config.toml
hidden_size = 448
num_attention_heads = 7
norm = "rmsnorm"
norm_eps = 1e-05
positions = "rope"
bias = "none"
tie_word_embeddings = false
learning_rate = 0.0088
warmup_steps = 200
final_lr_fraction = 0.0
batch_tokens = 65536
doc_mask = true
max_steps = 7525
dataset = "wikipedia_en"
Each number is 128 + 32 x the weight over its row's rms, rounded and kept within 0 to 255. Layers, rows and columns count from 0. Numbers have three digits each. The size before them is the row's rms in percent of the matrix's.

# gate: layer 7 MLP gate, 1216x448, rms 0.132, rows 879-945, columns 320-383
# up: layer 7 MLP up, 1216x448, rms 0.141, rows 879-945, columns 320-383
# down: layer 7 MLP down (transposed), 1216x448, rms 0.0481, rows 879-944, columns 320-383
gate879 102:190079148153082123079093163106131141157146107153107095189128107106153087061137111096167119145084120174146173089117118106158137075111109142095084127159133178154142131140152143112153145125092135
up879 094:177146176068135145055148184136149120114174143181151115186112103123093150055130116145118127129139153137162182093144109128203103105082166198184103122153178147108111154170129152120142137104113192
down879 096:129140144123210122115164217028126123178100049109109153051107149135111215153109191112091131095123116136108149105144124126157098156111129114150142174152133136072096122151130096109183164150130053
gate880 103:149175112119207084080150107111112125133109103186177131086135102099061083149114122141156102106080133197167133158172098115162128165091149129173100099129097138155164157137099150103117093137048111
up880 102:142138161183162115152185190176163107120124164159154122111108115098166093142165152134109146133068139116109111086171157149127164109127153141147146112027148096096048159073136157140097106099122099
down880 100:105139174210090142129106089165105145098143125120116157133118118142132146129114145171168141173161110071145202087178098106091171120120107080111114133094099123150135133135116169112084113145217149
gate881 099:147187157131162144088137109074118171134101138087124145105082143075164110193202098152114139165113146138101073092130164101101105187081127135120092160119166156199143148142184038123159081118134175
up881 105:132086122143151163126200136151072156157127119144078143086116119205150141106101132077050138121133160099141082147131140132134152127207067166158115158136166177142096130186109140102133136119131170
down881 103:094106119191145130110100141138167153116195070097118128109110171103137225185119135146101085138111145164140143148177111151130130127181103111172115183102123123113200142135080129078129155091136064
gate882 100:240143170143125125162132140155095115159128146154079119148104099122103087117129095119180130111116148109150143236084145129107145121126132199098100170109095152117150135126110144143098122118178161
up882 095:173117137152186105165098093175144162144140158158112149162117159142153104143134154147132127131110138176154123117133167168145094116158162097110130110116184105126065091175068127149101061061157086
down882 100:126172133086116105115126123157111131089135080113128189166148131187175196087156060165104087127119112155122145158165170129149123197125053107127125172086108124156114170129111140114113150072185155
gate883 103:087080173177159108160172124129127136123130111052060107089182153170141129154098145122164130078145156128116088109109124111135116021131182087131123113117164131119178119178093064173137130130149100
up883 097:149155206143146160123089093112144117176087149172154099147149128132152119118067131105165126142107150108126176105126121108085160109133140142127112165172167143120171124142105102106107084145121080
down883 097:110070112091124119126134118129157189102154165094137137102138120147072201199167135141112161126134119117121091124169168108169074182136035197112155114159019141141060157105098109126160156108117180
gate884 102:128146150106115145130153089094214150112133222144146100063140156175088149128093150169152119067132170132126128087153163116129095112100181120157154066140062126116098082091175093156115083146144120
up884 101:100077170131109203144121138119086151148110144158112124136155215169068164107132131132148141144143136123153179119127132155087134156120081102085124151149165102100084128142126170139114115125113191
down884 104:088143123139091106076131106128120129127199232112088113125190120116101217136093145146151130139176097136095153102112142097092109091115125130182071080169073120108170128118125089133118115201116106
gate885 106:180152111125074095047105111083105100163120138102121068150128162124104114122178169161169167107166136113131108169110111132221197152181099183072133133103084169088152119145056182125193123117104144
up885 102:146125112182180156144130170117070152152089134204150154148093145141202114195116123060120132133117114128022151111109090174127145171181136122102115048074052117120089119092140132089165146153086084
down885 099:117067095138117126070098094129173079162152152048135073109162100081056077089179088102135163136162135176167138129118070092165103203068084120166135192124120149097138083141117133092084121141084079
gate886 100:144087152085108179133111077103235130152126122125151115109169090166092100115100076123212103116112148179089155113093150110080138211131157093093168143089100142102113148132110130128147108132231155
up886 096:171106127134113148134093102186123122144184145151154138063122132147131163114194151131140144124143108136108147123134147154107114143185120164147112130139212135124134068121143108157177157180113121
down886 098:103076176164119094142141183123208127159156137180067127217152151147146123142114159071118206143061123157183115205154163086117182112087184084138122104117077091118157096113164134084093097074116108
gate887 101:148165149151127115099116166057116150130160089128123137147134119173128087131143119114156106126094067149081125089113106156072077139164109159144112136180100118074129171141133146154135107147156128
up887 093:104124111141145132115137103129134119121087077130097154133132104132151164134168115034184120168113176131114115144169175063131107088159130136161152143139108046198142094134090122129054104085116103
down887 099:164108180109130159159074135122110144092133159138107037153090149192102178168138174093191078108153140199102122156120089139145116093126120188095187158137150159087190200152079150148154131143136153
gate888 099:116108194141146105110163132091141100109137120134154161088125170120106116099146135174161125106066129066125087174101072167148160163119082152131126143120118165119134146157172151111115095100081120
up888 099:158214122130135128101142133139071092211145165154061077111128108129152127125132109067172147143103158231107171085190191164138149140163083137092093119160181118124110129124126085103113176127143123
down888 098:126114126159096137156144166130123139086168119108119123136098164127113110089074127232132130134102142081099100155079092108100163071082132131151151116134067177172060150135145127159111143145119099
gate889 099:186143145157139043159130112095094139114148101158099148108152067142120162092161142156161094106097079107118130101141102151109127107166177143120184116161112127111131092144129147091090153161118099
up889 099:109086082087125123083144186082132156089118087124104157189184148098147140065201108130144066108099145107152102141146132140176110108143126117134133164106182137152091083139151133172114175121096105
down889 096:070142120079081085161160141121122140132175116169091130135136082172031125154107060137132171142128129127117191134126165111114140099108188191139182141132120122196099175128124101129123130175126168
gate890 095:152130138153128115106119158124169097129096171107149078124136189105089101130069151073157098084123116156135161088144166124180124110117147151083165115120110122164107108137163121089162108077109152
up890 107:164127180150142153116126123103098103161139145119068130183068118193088074111134105119159126148162141069100128108129125078158099172155147157183158124103181098140075143114105117109082116112131135
down890 101:127170205132154094103149113124140142143147159125126137133202073126140094100120096167129143089098150097129169222162099180124125166144096119161151092159106080122134144156099138122101108115134112
gate891 101:139135148112134195107085146078089137137200055113096132158124108124053120137130135093122168149130155126128076150170098082126110092132168110152057096159109122165146149149106141134123093126150097
up891 099:151103061130166177188162155088137122160126132126113104151049076100142131154128088137127143146122151112130135189069113095212129108181138100176124130173113140176108173035124096127106120151163110
down891 100:172118163119095091124090103158174131182138141100128141182114110087176064113131122138151179159109180107081148112002158136050124136130088171125080106134115119121101088158067108158126116126154136
gate892 098:161127118128123104120132090095145195154133144151151113112154145083116099118126138184153183142088080077154119139139132127126127151103140146126107137104145083147109150130124182102113105137132113
up892 094:100163163131085108151162121198111137188138091140076163107129099180142128096192115118146164097205098188100092155147100111071138133195111110122132093132115034151125110122097082095103193132165134
down892 098:111122084124146140139109140143131144143056125129175141136150114071103096130132129173110142135149149111114132087165133167109153067087150154116124136128148164100152116204133104119160094104103134
gate893 099:117128035112126136121150163098143141175114145133168116137078126084104110058107149195147102140112144139112134121158135106168158109193095146125070084110061079109120175128144081152140141095178143
up893 105:156123110117131104131146065146139132075132114100098114169106161151136151140128109050134147158127113146119100117073056117100122151075099112125147173171178180127120139149143140165115089088127151
down893 100:157165172168095117101162161107159156155121167134201137136161103092163067142130143096081096111130165119092117080154110126082123110127074116148066082129152132079176105126106192165128126134108142
gate894 098:154080110183130127195088106100057091115079126153100130108098091093094166157060177106116201076163120137082115149097110121137097129098103098130137092138083126141108109178120123074175120157127114
up894 102:181148131060133183123101096132139146153103094172127165175135113144119166066127141096126117151111115111168120151132098147092106149133067176097124204169136107142097145114149113112115110058149171
down894 102:142135117109114196093160094127135102077137077117072081134101127109072099124174136176153124120116191085049111038103117127097099182164142121110075107103186173089207162065113147116110118144100083
gate895 100:137120108111136130136104152124127132178130177095124145138081102103151119109092106162198150098158128149117140108111135128187148122180193109186094137190082100103193064145196115104121129181094107
up895 099:156172118125116090145122141107097089134133102087080058153134110086110139119085134154089114154096071150144109134088115109090118103143169113191122157128147143176126094137128091131160052151130127
down895 100:119170149190137113146168102107128100170139082124106116113084145142114067154126180151129179100186153163128125125129159104140112088108135122162074130138166112132134087148139144105138134104030130
gate896 107:188159149120079114149119178150201206104060145156114169159114163145099121119138103124088189140098176148115111158136106118120138127112137129113100146149182041147147186108097150125188154164115057
up896 105:151160083097095155167147144094142136088080097120128183094086152133150168165092106116158214124133124132146140181139086122070086122088137132105153148123097094094163177150092113118189132135106097
down896 103:160150146134152117076127137098197107147132090131086097091139136139106026118134176129129129152137158096112137090134130126140124064197153108103131106187162145104089064147160147113135089150203201
gate897 097:108141106138157122128093110139142133043134159114110093138150134110198094175097123108136107121106067160095118139114177109150094171147049090093162172135131097163141122121167145136085163071097102
up897 100:106127122102166198120114165033154132113148151157137192068189121119111115108150166140120108085150127128089092098136193165095056213110131124163086144138152131145126155157114090138173138111154176
down897 094:132138148198122105184171129087144134094139145082130121097147093124138252135099134071196142100116178132149139078159117128082142150156070142061124199124124124141207127150096170117153117087142112
gate898 099:107131126082097126129085107115151124089153152165164123076095069135139125137129113143172118143123150167122075165121111084111078100173022197108095139162139166100161159075153115131110146086071222
up898 107:088120099103132135112142102141125119094137070154104173086123070120105136157098108078184116139121098213112121132120137133104105098140082127189116116154100136116139153080093091100084112095091124
down898 102:104156155179073082135123051088130159128153214156140083146061145103135253118096167066130126095108167140117167177133090109092125125139095186093171153097154178121163127094133088151087145163062203
gate899 098:107169137169098107119140142117162154149168111123111177097157114071130150127146152156151169131105112157105121161142188159192062156143106094130076178146155094126118109108172122087140130119157119
up899 099:117171108171151122190105178113117215140099132126067109089129113126101088153136149097126097041129107132100131099076185134150136051107085149117065121110112121161143133210115103107134165105116129
down899 101:135101096124075188127110154143105143156110109163136163113116153102174038112109130171116129118174146134116126198117111128096067134076114086159125050128140112052128131130183152108130116121106133
gate900 101:144088101120093147159069082069115111109084148119133157158113139174106136143125158100101175184147110136174130094138082130146082163107132077105134101116119079071081151187129115141142063145133112
up900 099:124128200109121098122109102128222073109058083127086178200137105125117197159106152117096093134132125179119161146088172134133069161113049116119115128155113044172088109153208115150088111151136171
down900 103:103135095166113149145135193098185164111182138110088111140128124161135159138092112139138162162162104148096124188150188111137101150114107143083107149130068135098146185115121091113137104093125125
gate901 090:183149150139128151108104105111088079124142167103166141135107173180175119139139158072105148096139170154105148138138118102081113101127192151112110078176099138164056153153127122160066142082107097
up901 091:134156140118126092152157175164145157110178101116090181101108133144137134140102117118127140094124181167053107166148130019107123110175118154113121156159124123166126150152064160148088108111140142
down901 092:118135125167163142181157114104141148101144148105098124106072140148145195152105127126128153080131140144136163103141163161134116101174139123089144121128116123105052140137151090129123119085125138
gate902 100:077106120182170091108144136101139136156099067152145037162098164120158137131150190166090143124132157119095209117128129119121164096159142124045035140157105163113146132176145049123125097103154153
up902 104:126154120120140076136137177059088128120093129169147107126111137161082104135210156113128152133098164153162135059121084124104102136185089131123108101179069114122145085149189075125154087039123087
down902 104:181073085145121133150183166088176150142129087157118128150138142076164214211145128166157117119143115153154174117100127144108118080110109131122117159095102107133125094148083121129121154143142108
gate903 094:096159134143147134127192158109144098161156151146079098134132117152130073108158077153146158124060151088142109155164115124228142185140136110137098117102164142179097147150151113136108118144168153
up903 087:160096196162145124131190103244109079146103082141134087087121116078110125183093173137090133095136161144137096113137177132159090120141106141154135124062084098115123098094142141094125097148109105
down903 093:093094115095093072083130170113131135111119141154100068124173113084176088123131048146178100167112100108130152181166093086199136123092062102113137102122114172126152193113106087141090208057170100
gate904 102:177126104085096156091123184136173070162131159157099079220121095072132129036146159134126129190075134097132150134127173215123091149161138155168118119103173109166115111124132124141177085120158096
up904 105:128188116139139110130119140144089106124137102109126092135112108117156115106155167135123111163149112106149136127127218200151120139134191150185139125147126089155155073143103186150153123139164129
down904 101:093153144055144150139085077154153079101108137170102115127098174198116194143139148162088102108130078135093119109137105124075165137069151110103157082167088116162158144137143126110142196150097116
gate905 101:126106126179097077092131118131148144134043127119145158132089126081116094141140150110112124100128197132091136072062127109119094135166208149148107170084134151129121156161092133168118121139134105
up905 104:085152092133150061156101140134137131112063106085149115176079128062062115117115147162144080146141135147115110121098126131098110118094091104131110111123123137149090134140135131094155055114150149
down905 102:132133133080142144156116147118093166095115124109106126079131125115085049217135111151125087110127094136186125109098128152127179133163169104075121115177073153136075140134079152057187099095182091
gate906 097:183132164111158126098135094066076149158109171110142093109130092098087159141180164128132106153145166149159162204096181169192083068159126190130141178209116179155104121152151107094145119149134102
up906 113:085103126160142136122091086103080187093119195086121129130104086093152127113170168103133140102159156145168125163155138140150089076175135183124104084149142095134136123155117166141165132193076120
down906 106:121100116130107145174105146196139161073056193154112158121131160078164252068142155132084196112193105142126091098184131112168169141143142141114108084192106127148162135133085192143160132135129060
gate907 102:174171102090142144160135105167166159112123069141085169097152160162100105118148097141152097170075124077139129151142108146124106131165154146129172169138107101161062151071146136199136068157127120
up907 099:135099163125099150114100113148144124099126162168111095122121096084137105113106112092151141177104070161126156121119156111090160124119133091078111125151118162152178103147183152088124142079108143
down907 097:103120126099154140154115201117028123137135125064087191089105165192113053121161138169106141111074132127130093057120196161135142119134138115110170125154157101147148139089113094162094162129157113
gate908 104:160152228154097120121172077095046159110127150119089128045089126143154153023114120127156101105177121097108137126113173153126170088095116152120150094089110145047102134112135111127167104118130060
up908 100:150071143149132116125136144134106142083132099155116141114126138132122093144153104199082154133159163118085113051094125132140144174182100168108060111104098127107097096105140131119159091154093137
down908 102:167139147106180153142096081056096106151138151174060109082128068138129143096129113131154096115118061137139154067126132121087086119119126103122142090136101119167172129137177130108150144101120153
gate909 095:108172123156085100170139098137140122110205135115136180121153138157165121104143161114061199125171120128154105150159172183104147187170121143117143102128075118166132127142139117146164098156116132
up909 098:098115182167156067121160141118076101094180058114124132129138176116132164124080173162098117111071081119127162184199147127145148158116101093159125109178110141097164143057116146080185068135101116
down909 095:128121137171123202139107174179108081136103103064177102114126150053177140063115105175137053139085114118142087129102096159133157101121187139163157074125107083125132127171102136097066151134079169
gate910 109:091151130116158138154149111087165182114194143131149139093155126168100127054121114121141158106098138129170114115216100124089068173131046110173149150085055121153124095127115079111133107120114095
up910 098:151148116138106149176153169139140122186115174102143158133125090146095116156106160179172113144088136103088127122124157165153087127133116105098118138141100099080095123170152149140124161144122144
down910 107:161127108130136159128143103141091141145095099124091121129097082143114131152154163094078084130178132125101090103168097115151104175165104186130115027122171095151180090151160146135189183074149105
gate911 098:138130078183090142174136068111128048107113121146121139190120166114155171077102162129122142174127213119137140173108186135137157107119141095066148148151125212136145181107099081028117148156121151
up911 098:156179112130126140174133092138134122153089160155125118097165117101150149126082086114127146110115144195107152148063071147144107127174156150133136147131093123127123114082154125133104096103164207
down911 097:076118157138203055115105162125090113140152133113167130107106091093112138136177135165156107175128159084156138088164150147113118114133161111140135172108165102072098125125151114173139125158168094
gate912 098:142114138131135197178119049078124127181121156113117105185130047136214112176146171109128145110113138082159117142154118121081150143124115118125109092134137150132072171103127160136140143136114105
up912 099:109168083120079098147118095116102147120130157155120157090146131144130136118132136173136154127157153136088157127076104086161137128071097135110140148153154110128100135126067147129139103074134094
down912 101:176146152106140151107168106139105116176132085115158143150082130158110013098135125150122169192106116125132127113141133163116121095115178187135120146097088151119169116112121157191128140125095122
gate913 105:097096150208177146158170126088124099135104074208133122153175118133096162141118176112069073118080155122137105113130094090135138167078073134183093158182113156151174167191096083120162109158194136
up913 111:159090095116113113077116135123055094169151052097074170094106102148160104137161120174142115085142163105114133126166153160116090107147101195153103104119111160158134106093166169124123085124122114
down913 101:132145091129102184113108090179174151115172122123108109173166136096167144130164112156152109069174116137058078143089189144126179172142078142158146081147107121154126075098197132125119140141156136
gate914 102:130100151140156139111127072103107140143142088086101088106160129216048125136154148096129152120140173155156089116148132143088110171089145108193123135171126076086148100116082108134142089166170129
up914 093:157094095145148175145108121179176145142142126082101156106120146170146146137112199157141099112147123127146085176104138110131101151129183120150114102142173142091141063179114141120170114107167135
down914 098:155166135117114098047169170112202078085110132146114133053148110150124093111100170152097103107105143127071174128045167146117146097100103130138070118095119092115160164152132097063113151144111119
gate915 101:154124179157122131130122097127129207145143104098157122079121110153153108092202139206146093172138056123166080153068089138139111102173166187134108140132155097111075109107118119079098099145136199
up915 107:113036148118105107145135134133045113128121141130129123054123126120076117151167148237101131150117110110168141134108122137152157092114087130123107149113140158136154161073097103122136095083085101
down915 102:195172100145144098174150138155164098139168124116156169167100124100165111111112144069127136126132106126156149139163060114134109082060149156091104114145198104132145114112100117150093155061112117
gate916 099:205138102143059156133178122097168143116109202067148211160126174130157120174115123137146165084171134171114158125091147141162079139143129142156112181115088104116172111136132187149135135136151102
up916 102:105172073130130088164068074132151151164192094069143062102111195097099154140060072168082149062077122091132133153162110144126111089165122186113163147143121109116158185229096144149087084124127176
down916 099:177174150195160116102134165141117113113157045169127110099133118153161094107137089127078179130151131153039118175141139130143146131172092159139142070138169139144144157101135110084142125131088114
gate917 101:151103171133120145102127166177124148118130110130127096088105161121146083131105138074141149122133129091139187089086140152150184172151091196108118164117131107098145136116074149167174173064166091
up917 102:165114142126118137090145156116092162155191101174128164118177151131084125129136146135139145167114140119116134088128065123116071115125123164160159158123128098112091067058084149169118172137120143
down917 101:134121116121143164098105177086101212122124121146104175156119072203177195126100147120123128090100093116106146138174123114112098152186117132134136073095116174095098166075137171115070113098131096
gate918 102:165154126187098088150063100155110160143172112129111124070100144078138123193072137187121116142144108169109097103049150117121193063129169128153118116168092096116124163125170103168152162118125126
up918 098:147160054103125139153065114172130066163132142061114136145150150148180156136095160140150120145173132160131123125127124086158150144072149169128146093144177118128100144128137148113147085158158144
down918 099:120083142094090065057120156148119120157154166162171182164160137077094127132086078114073138099131082064122096146102153137126129152147138084154143162134088087110161071098199138114072152143107147
gate919 100:130124118160148111164187124109152179188201145119127159113167156103099159031095133158114126100126120195134156122100119103148193117070128130114112172158110120063106061068124089148163120181180140
up919 102:124111124153145155135140079072193141180166136101122165100207100140106154132110099111143169170128082150076182143172145109144113125199093168147136068141078108117130150107128112087131120143148165
down919 101:150105110139120143142067187117207136126168145089073125108159133106169140089076148106157137128161147111131145111165157049119140068112083120209121162077113078141084154130081115147107175119132155
gate920 099:116139129123118137162151078144229069138125112090073138169095148096126122157128181077112146132189123130133124088140181094107131152169097100079124120108098101199136163156113129124081177114124126
up920 091:113061093146133105056145103112084139094131142099127084175139135142164147106134129134143093095123112142167167186165099097083114120106180134184084119160104106105125138172056146129150045076160172
down920 098:121132075165148179113121106147172135164145200140075160105124118142129139140129145120120182126084108164141109110124166139090128159146118056137109111136106094110121052072126124112096146143116158
gate921 100:135154105149138128120201177143127163088097138126133132163167164168089104093155118120138156159087156126095158136110111168112061185123101153125101190118156128134128183113100146106125115129212072
up921 096:199138156037138081089117107177165074112071146120085115097148057104127112113145120107159113081089078128124116166127156162144186061100106102140099117075133105157125101105105100136136094104097169
down921 100:117096171136160115099110104156161114131127079123116152152179111083134034111105142167053195219124146125234120124088141134066156152159109155152163121185095085077133087088182123118156151112088122
gate922 099:096177178155071153055134158126117149146152092112059163188142127100140145152130152115142132129083171112174084140149111086159118155084146080109179079145110109158117173159188103095138138137176117
up922 091:124134059112112148133138150170077128103123148141074102143141134132090119135110160121054137179150168084142132089106140156109127135123112094118162122058116145100144136098125094145156083091104145
down922 097:185116170127209131154093139088117105153141141099096132187168120129107087182162116083095152097109097205124126127100135086119100112108150099137077153094140172078108103088158156165137150101069106
gate923 100:124104116157128118123119165190105133105137119082121107131048172099134093156195143180078139112180150082097139117136110102165121143165095191124181114124151183121154148153082087113137130109102097
up923 106:092011179078133130152128140211189166090174100120120196144155094175157133106145111188117140151125147111119173082157122115098148055107132160136170149111137128113177137120133120196144072214090052
down923 104:060154182089118145142168108062119103138076132122186195098203153129101122124083150137129032146104157110101137180148111069142131134164140109099141136111148160104113166114139104163169123114090125
gate924 098:144110158095142119161177140099134146203132075143144176136094108086126095071131142079144131189124173182162100161097068119170116173167159139106124155178135187154113169110133112111125082108177123
up924 096:124157130145062151106157137087145102104120113089115099144165145107147137105097107228101172113170145100090104126173160165146139097118092119140142138106110149102106164078162110138104143134048128
down924 096:108153130149163161151133155156144125118088155092079138093147141127146075139153148129063108104130093163102154172145176110146119139162113129131173161178144139082133156154116185116124139155161115
gate925 100:154112150159081122080117070127173080096169178173136082151053136085121108154097174092102156088118150143133181102078160109112120127122145026156127126089147116117173146133150125164125099043140136
up925 106:180150168122133126137091158155129115130113137108126116139130203124117139141071106090112113097154112082161118138087074140151086071116111184091136103152166119135120090138164076129144137138151116
down925 103:126117111128145152129143132134163151127118145126039118161102190136107058135188122089142131149134157105129121119145120095140147122163097054143158176133143186112110142152123116075129146133115067
gate926 103:124086147183098162070184112104127127105143157138119131099100066130099156124183137090119180173185152184121078119189142163112137138166125123156129113127170145128203079083130082092189132127137105
up926 101:141074173090059138112146118107182106113175185160072122093124116146123142156137095144068167125115134137144155137133086160142187174163161150108196115096116143117116126117157132150132118073151116
down926 101:132082140134187162160087142104138112170182158144113168150162190108167102142171132145170160103132191132134151159156098135148097161134187131121107147115160143137114160137101075143127101112139109
gate927 107:111125089092160158111068129141116128107101053146214087175139126185127134119119175145080082112144150149113127131106136113144106165083066132152099140130120142085136084118157142141126124089116085
up927 108:195151128088127105143171161154110150145136113143138150103139130109120127174130160083142191111136145096155165137134137063097128146145110121107153190090103178130175167176080192158137053127133153
down927 105:140144150136146190152133155132086162185140123129124099084081116159173143164082090163164114126172070117151199125111121122085083174152129143121096135114148082133162106212145138044123144114075150
gate928 097:136135083092095130150130132134175124179132124109128140076134155114107156160140118142142138094145147163084084151114144179125119094092081137113123103149126171129061119167158136113090132095112115
up928 093:065095142109183111119139087132105153152103141112203082083157132125124125150135095127191061135107133131164143152186127118157111080135158141114109168071161136159086078108093111167118114101138171
down928 094:137116150177118178149131129139130139111117089132135073110124172091116229112096139142101155119153111146100109150099148144149164139129078098094065109155147151105171144135113104096138157107168119
gate929 101:129080168106123133188136101135115088134147101156110158113162091156102148149153129172124148120148085149051137080143178075140130133138170112126105070165117113159092157112145155146070151145157137
up929 100:152110121057103132111133122180059141148157165092141160078105071173126171122114090136077154130099157118079114105128129075128083140179137139136074110114094056097080153113111127127114093127153051
down929 100:154127098174106180149104126103131167118143070151096124147074136097173226108140159111160171085145103113123084111124125155156152153084120126101170145138133196140195137143131151187170108190146169
gate930 105:157133112146128211073171141096190195158112124090127101137193090163095115094151115112149127117150094143103138158127135138123125147165170063134150106150112101166160098101102119213150153111166136
up930 098:090102126100111110123120119092185128138118135157130127122094139111151164139084116150165134191095182202162156088070104107087150113117133120118132141159160145117135118183160083137170104088120107
down930 098:200126100181067144077194103105093146146089197138195129117098071122235100116108177120137089144127140138150142135142198108166141108170123107110171153106133081073140110093199084131141117155137120
gate931 101:123158112133103072122161190126102116159110094152188179068171177103089150164136114065127126123105095151131153146137141101158043150080170107109149159112093120078085175059185114084129125111103126
up931 097:068106162108175117087132127117114132120170087114105119164099143143115171116164140136157106154184164139160051163111069128148076095104110144128115105149121065140167118092127135114109143140152135
down931 098:192152070086143116111129082133109128115131098102088089105155073147104139102145130149118092100108145132143141117149222155128146077182111180101255160059174092076112117134176124102106110159187135
gate932 099:153042106079143192165165111162131134132124046141127083134191118107102173076120154128130136123089156129157062105156097108078110157094096176152149122164083126106152120132149142082108166176125151
up932 099:133139132136141140152118131110114165174159120151119110090169190196107111136107114174146119196076104118114088158087141102131166159144132164180128148137092092096074135112150120124157145199098176
down932 100:157142116155128077077124178126109093107130133106081144083124095077171149138130128119107152062182119170125198093127130129114108101122122106100132132090148147142126095131138091140095111034178106
gate933 104:106084127093134132162118092058100102138167081243138179104151159088081147112144113094125172110122142078100120111134146158163133116150094040164104127083121074138113114146101138161120135087148103
up933 102:152103130124124119157069128181151141122163202089118093078151120163160134120119152209100106208154087130117159147107174118120172169091127168093103166134180146161088059130151095079120116177104190
down933 103:173117104130141102125099059074150144153221151102111114157128128102137117118103132199143134087106109088077160106186099117092141089143068060178123121034178133152037189132154132160128091162081167
gate934 103:161164124083149084142143202110123177095155142130095174142114146109104130130180125174136146128056076134086139128187131086115095153106147143165129130157152113137159105113090085161154107106125059
up934 098:171116088098074084103176155095158113140060225124098130180103125094140122119069110091077126088195168097110115116145169152109150079160114108087194097118104139131173161071133170133102130183121131
down934 103:116122156098082157110095113124148119164134129131081059153143122140106085125136075192091146171191107101153085098109083173178092089086071106164083096131098133131130119143131126095090109116199151
gate935 100:142118154152088152140126110138079098111143107144103088116150183089089146116119133111114148140130098132156140141121175174173140135122118097114104170055126092224132151085122133179093188085129153
up935 100:158202144144142154095103098134152126106169134124119098061132165152149168106119158143189153155150137164101138123071146092122122085141137137117169149097129140116191180109155089098087147098126151
down935 102:096118147129113161058145121107110229174144151145107140147158145094122140129114140108175117108151102143089100089083121113165047123131101119110198117152127135116106135199157121077132110119106107
gate936 099:115079113151126132116108126126142182136095100145141134140137132144099100177174087111115148065183128143121100118133125108146099107161166089168131166124117068137154118183111128148054153134158171
up936 106:146077071130132063104061116117202198134124077157136112144170102100071136098163129114080174120114107149144183105105108156117164130166094093127123182144110068162069072142102084061110122100163126
down936 100:137117123172172212150064097145111165135153128152147100202120111129139255041121124111173090142129074106132154066128205130065098109113103076123152106129100126147162176142100092103132137107088131
gate937 098:194083190097154142089125081126100114103157149157133182145154147154111088144163143158148188165195097133170173115116083154132120065177081122175133163116111156099155114126153156090073142096161161
up937 091:190123127153103140108158136082066114099174110152112080103140169139154139117149133103164097160099145119093141158098078196168127080113121128158096167136089104191129119117071141159151114103131146
down937 095:112162110155131145077150136178130137074097187135122129131114113118132135085134081159168155124151062147119127102150115155094128119122076139096153068157137062085086118140129113112112015130100165
gate938 096:082161131059145108160083076055086099153090076145091174164157096135160152112119081129150145061041172101123141130130177115112075097119123090139113131152136129106033121108167148122127115104094106
up938 097:151084077144114163066150095141179197184138123186195128121100155127101099175152093139137095129187120081143127165125107133109169173145099149138115151074173128192119137117125093131067128172119175
down938 098:108122139103096122127096180115138073114036091143096148143120145137144174072121124117137101091106118106100149114127060139125122091139170108117110119123103143132178130077122139128134167112141099
gate939 103:093130121156099078100184103122146129107086113174154114116166105124177136105118122069094072104095169174135146124122102174072123068104147147120080124136142137146107166171136104162149184147079120
up939 096:168131120119140103178137150156117071172131153120151135104099143095076115173113126134107132092148164122140081166148017041145158136148172158176130105172115118083100164126144114101093114132113085
down939 101:097150131136163133156121173070200140125192123170108070189139169115102162068120123146162197152153057145141191117134148123108101173166090071083184134200094121194145162132118157112145145123131112
gate940 100:125120125149086132138093146178108105105137126077139093093147155072062106067137133121162111123106125156127137128131087107122126162155120164113140076126130117112118069108190139189163113165111121
up940 095:108181106150100123147167100153121188099181125133094146111125168112164103099130164129168171143144138158069127060107147053091090154145105122105141077166210098141158143127156099131124172153155148
down940 099:202097167115131170076067139141179107117160182111129073160123112090117056118142144090139092167157121139123057138131060166096167129119084127121170026127126129182129124134097125129093146160058107
gate941 097:117128168152173157174143130109147132085134166149142173145135111155111135132203108108062131149140145086154177151166080156093183166156179109161180133104117172115146125178165113105123078098101093
up941 100:116098121065130109115194110110160122128121061098140176115096149140097167105137155134116095146145132140101126090188128112117140125115178072075178113050130120162186096125239127127123130127147117
down941 095:111128089111155099158127148099113126150134139121186142100131103104176115195126166096090141096143152130141189140098115186160098125133140142149127186218168099118117149097128063108138111097116132
gate942 099:084113091139146211106118122151200100127114085139140126138119110154138159125202084139119196118198123129085150151135109112117108130168105125132165165119136093119120079125144097219119116132170071
up942 100:176164143130110150134076079130154110066112161149108135071151115114111174052148136149134152106103110170138090118116180181169116165142134129174049140114161129155116067157079101131148114154188089
down942 098:156126099124115064139133102082027109145081153163168183137143136091103164135122131122135087172046189175129138048080129117132061103096124151092144095156167099124115139103118115099121106094104142
gate943 099:078171115075183140134177134146075109097153152115135183144107121139164104066092145156163165133078123083134097141158111072132115127118136114107096163151137108154117163119087145146081169133074148
up943 101:085155118091197154118124089137175164114163165126119172134090133110146124120096192109171119157086163146125147111096115115176115197125158126160100219177145134088076091116088149096116167117071148
down943 098:180160132173145114097109108129160113154127199116157111121141185119120049177137122021079168104193128129084057154188151128155099135108132146114071094153148100104106125123158168146094138117113160
gate944 102:165154124126114145124154126105125130163139125135173170139111187141160150136097127147132160103150102144100152132124183045126118109137126181158097129105089100150125104130171078145125145129109204
up944 098:151142155154115132137118153085126136121074117092126094102123133133157098111126124080113102121178126147145088079115076131053110141121129163095209156129170121151198098124109190139097101092123124
down944 103:092113113164121127149102114103124164147093100127163131099130112162138156079145094151130150167143073143095134061131152116060156106218091106136141172079148175145165131148164089143123155128141101
gate945 095:164142178202154136075101118112101141115143070155093132185138102127175118110139189124085070177116088137159152137155118126139097110158114096158152107170135185122159105177106081143103128097178105
up945 097:090133099153131149122136102098090122084160128188180111101068112146109178149102122129099068157106122124113115180173102078190100197121124149082096120111151132164108123110125155137152105148156128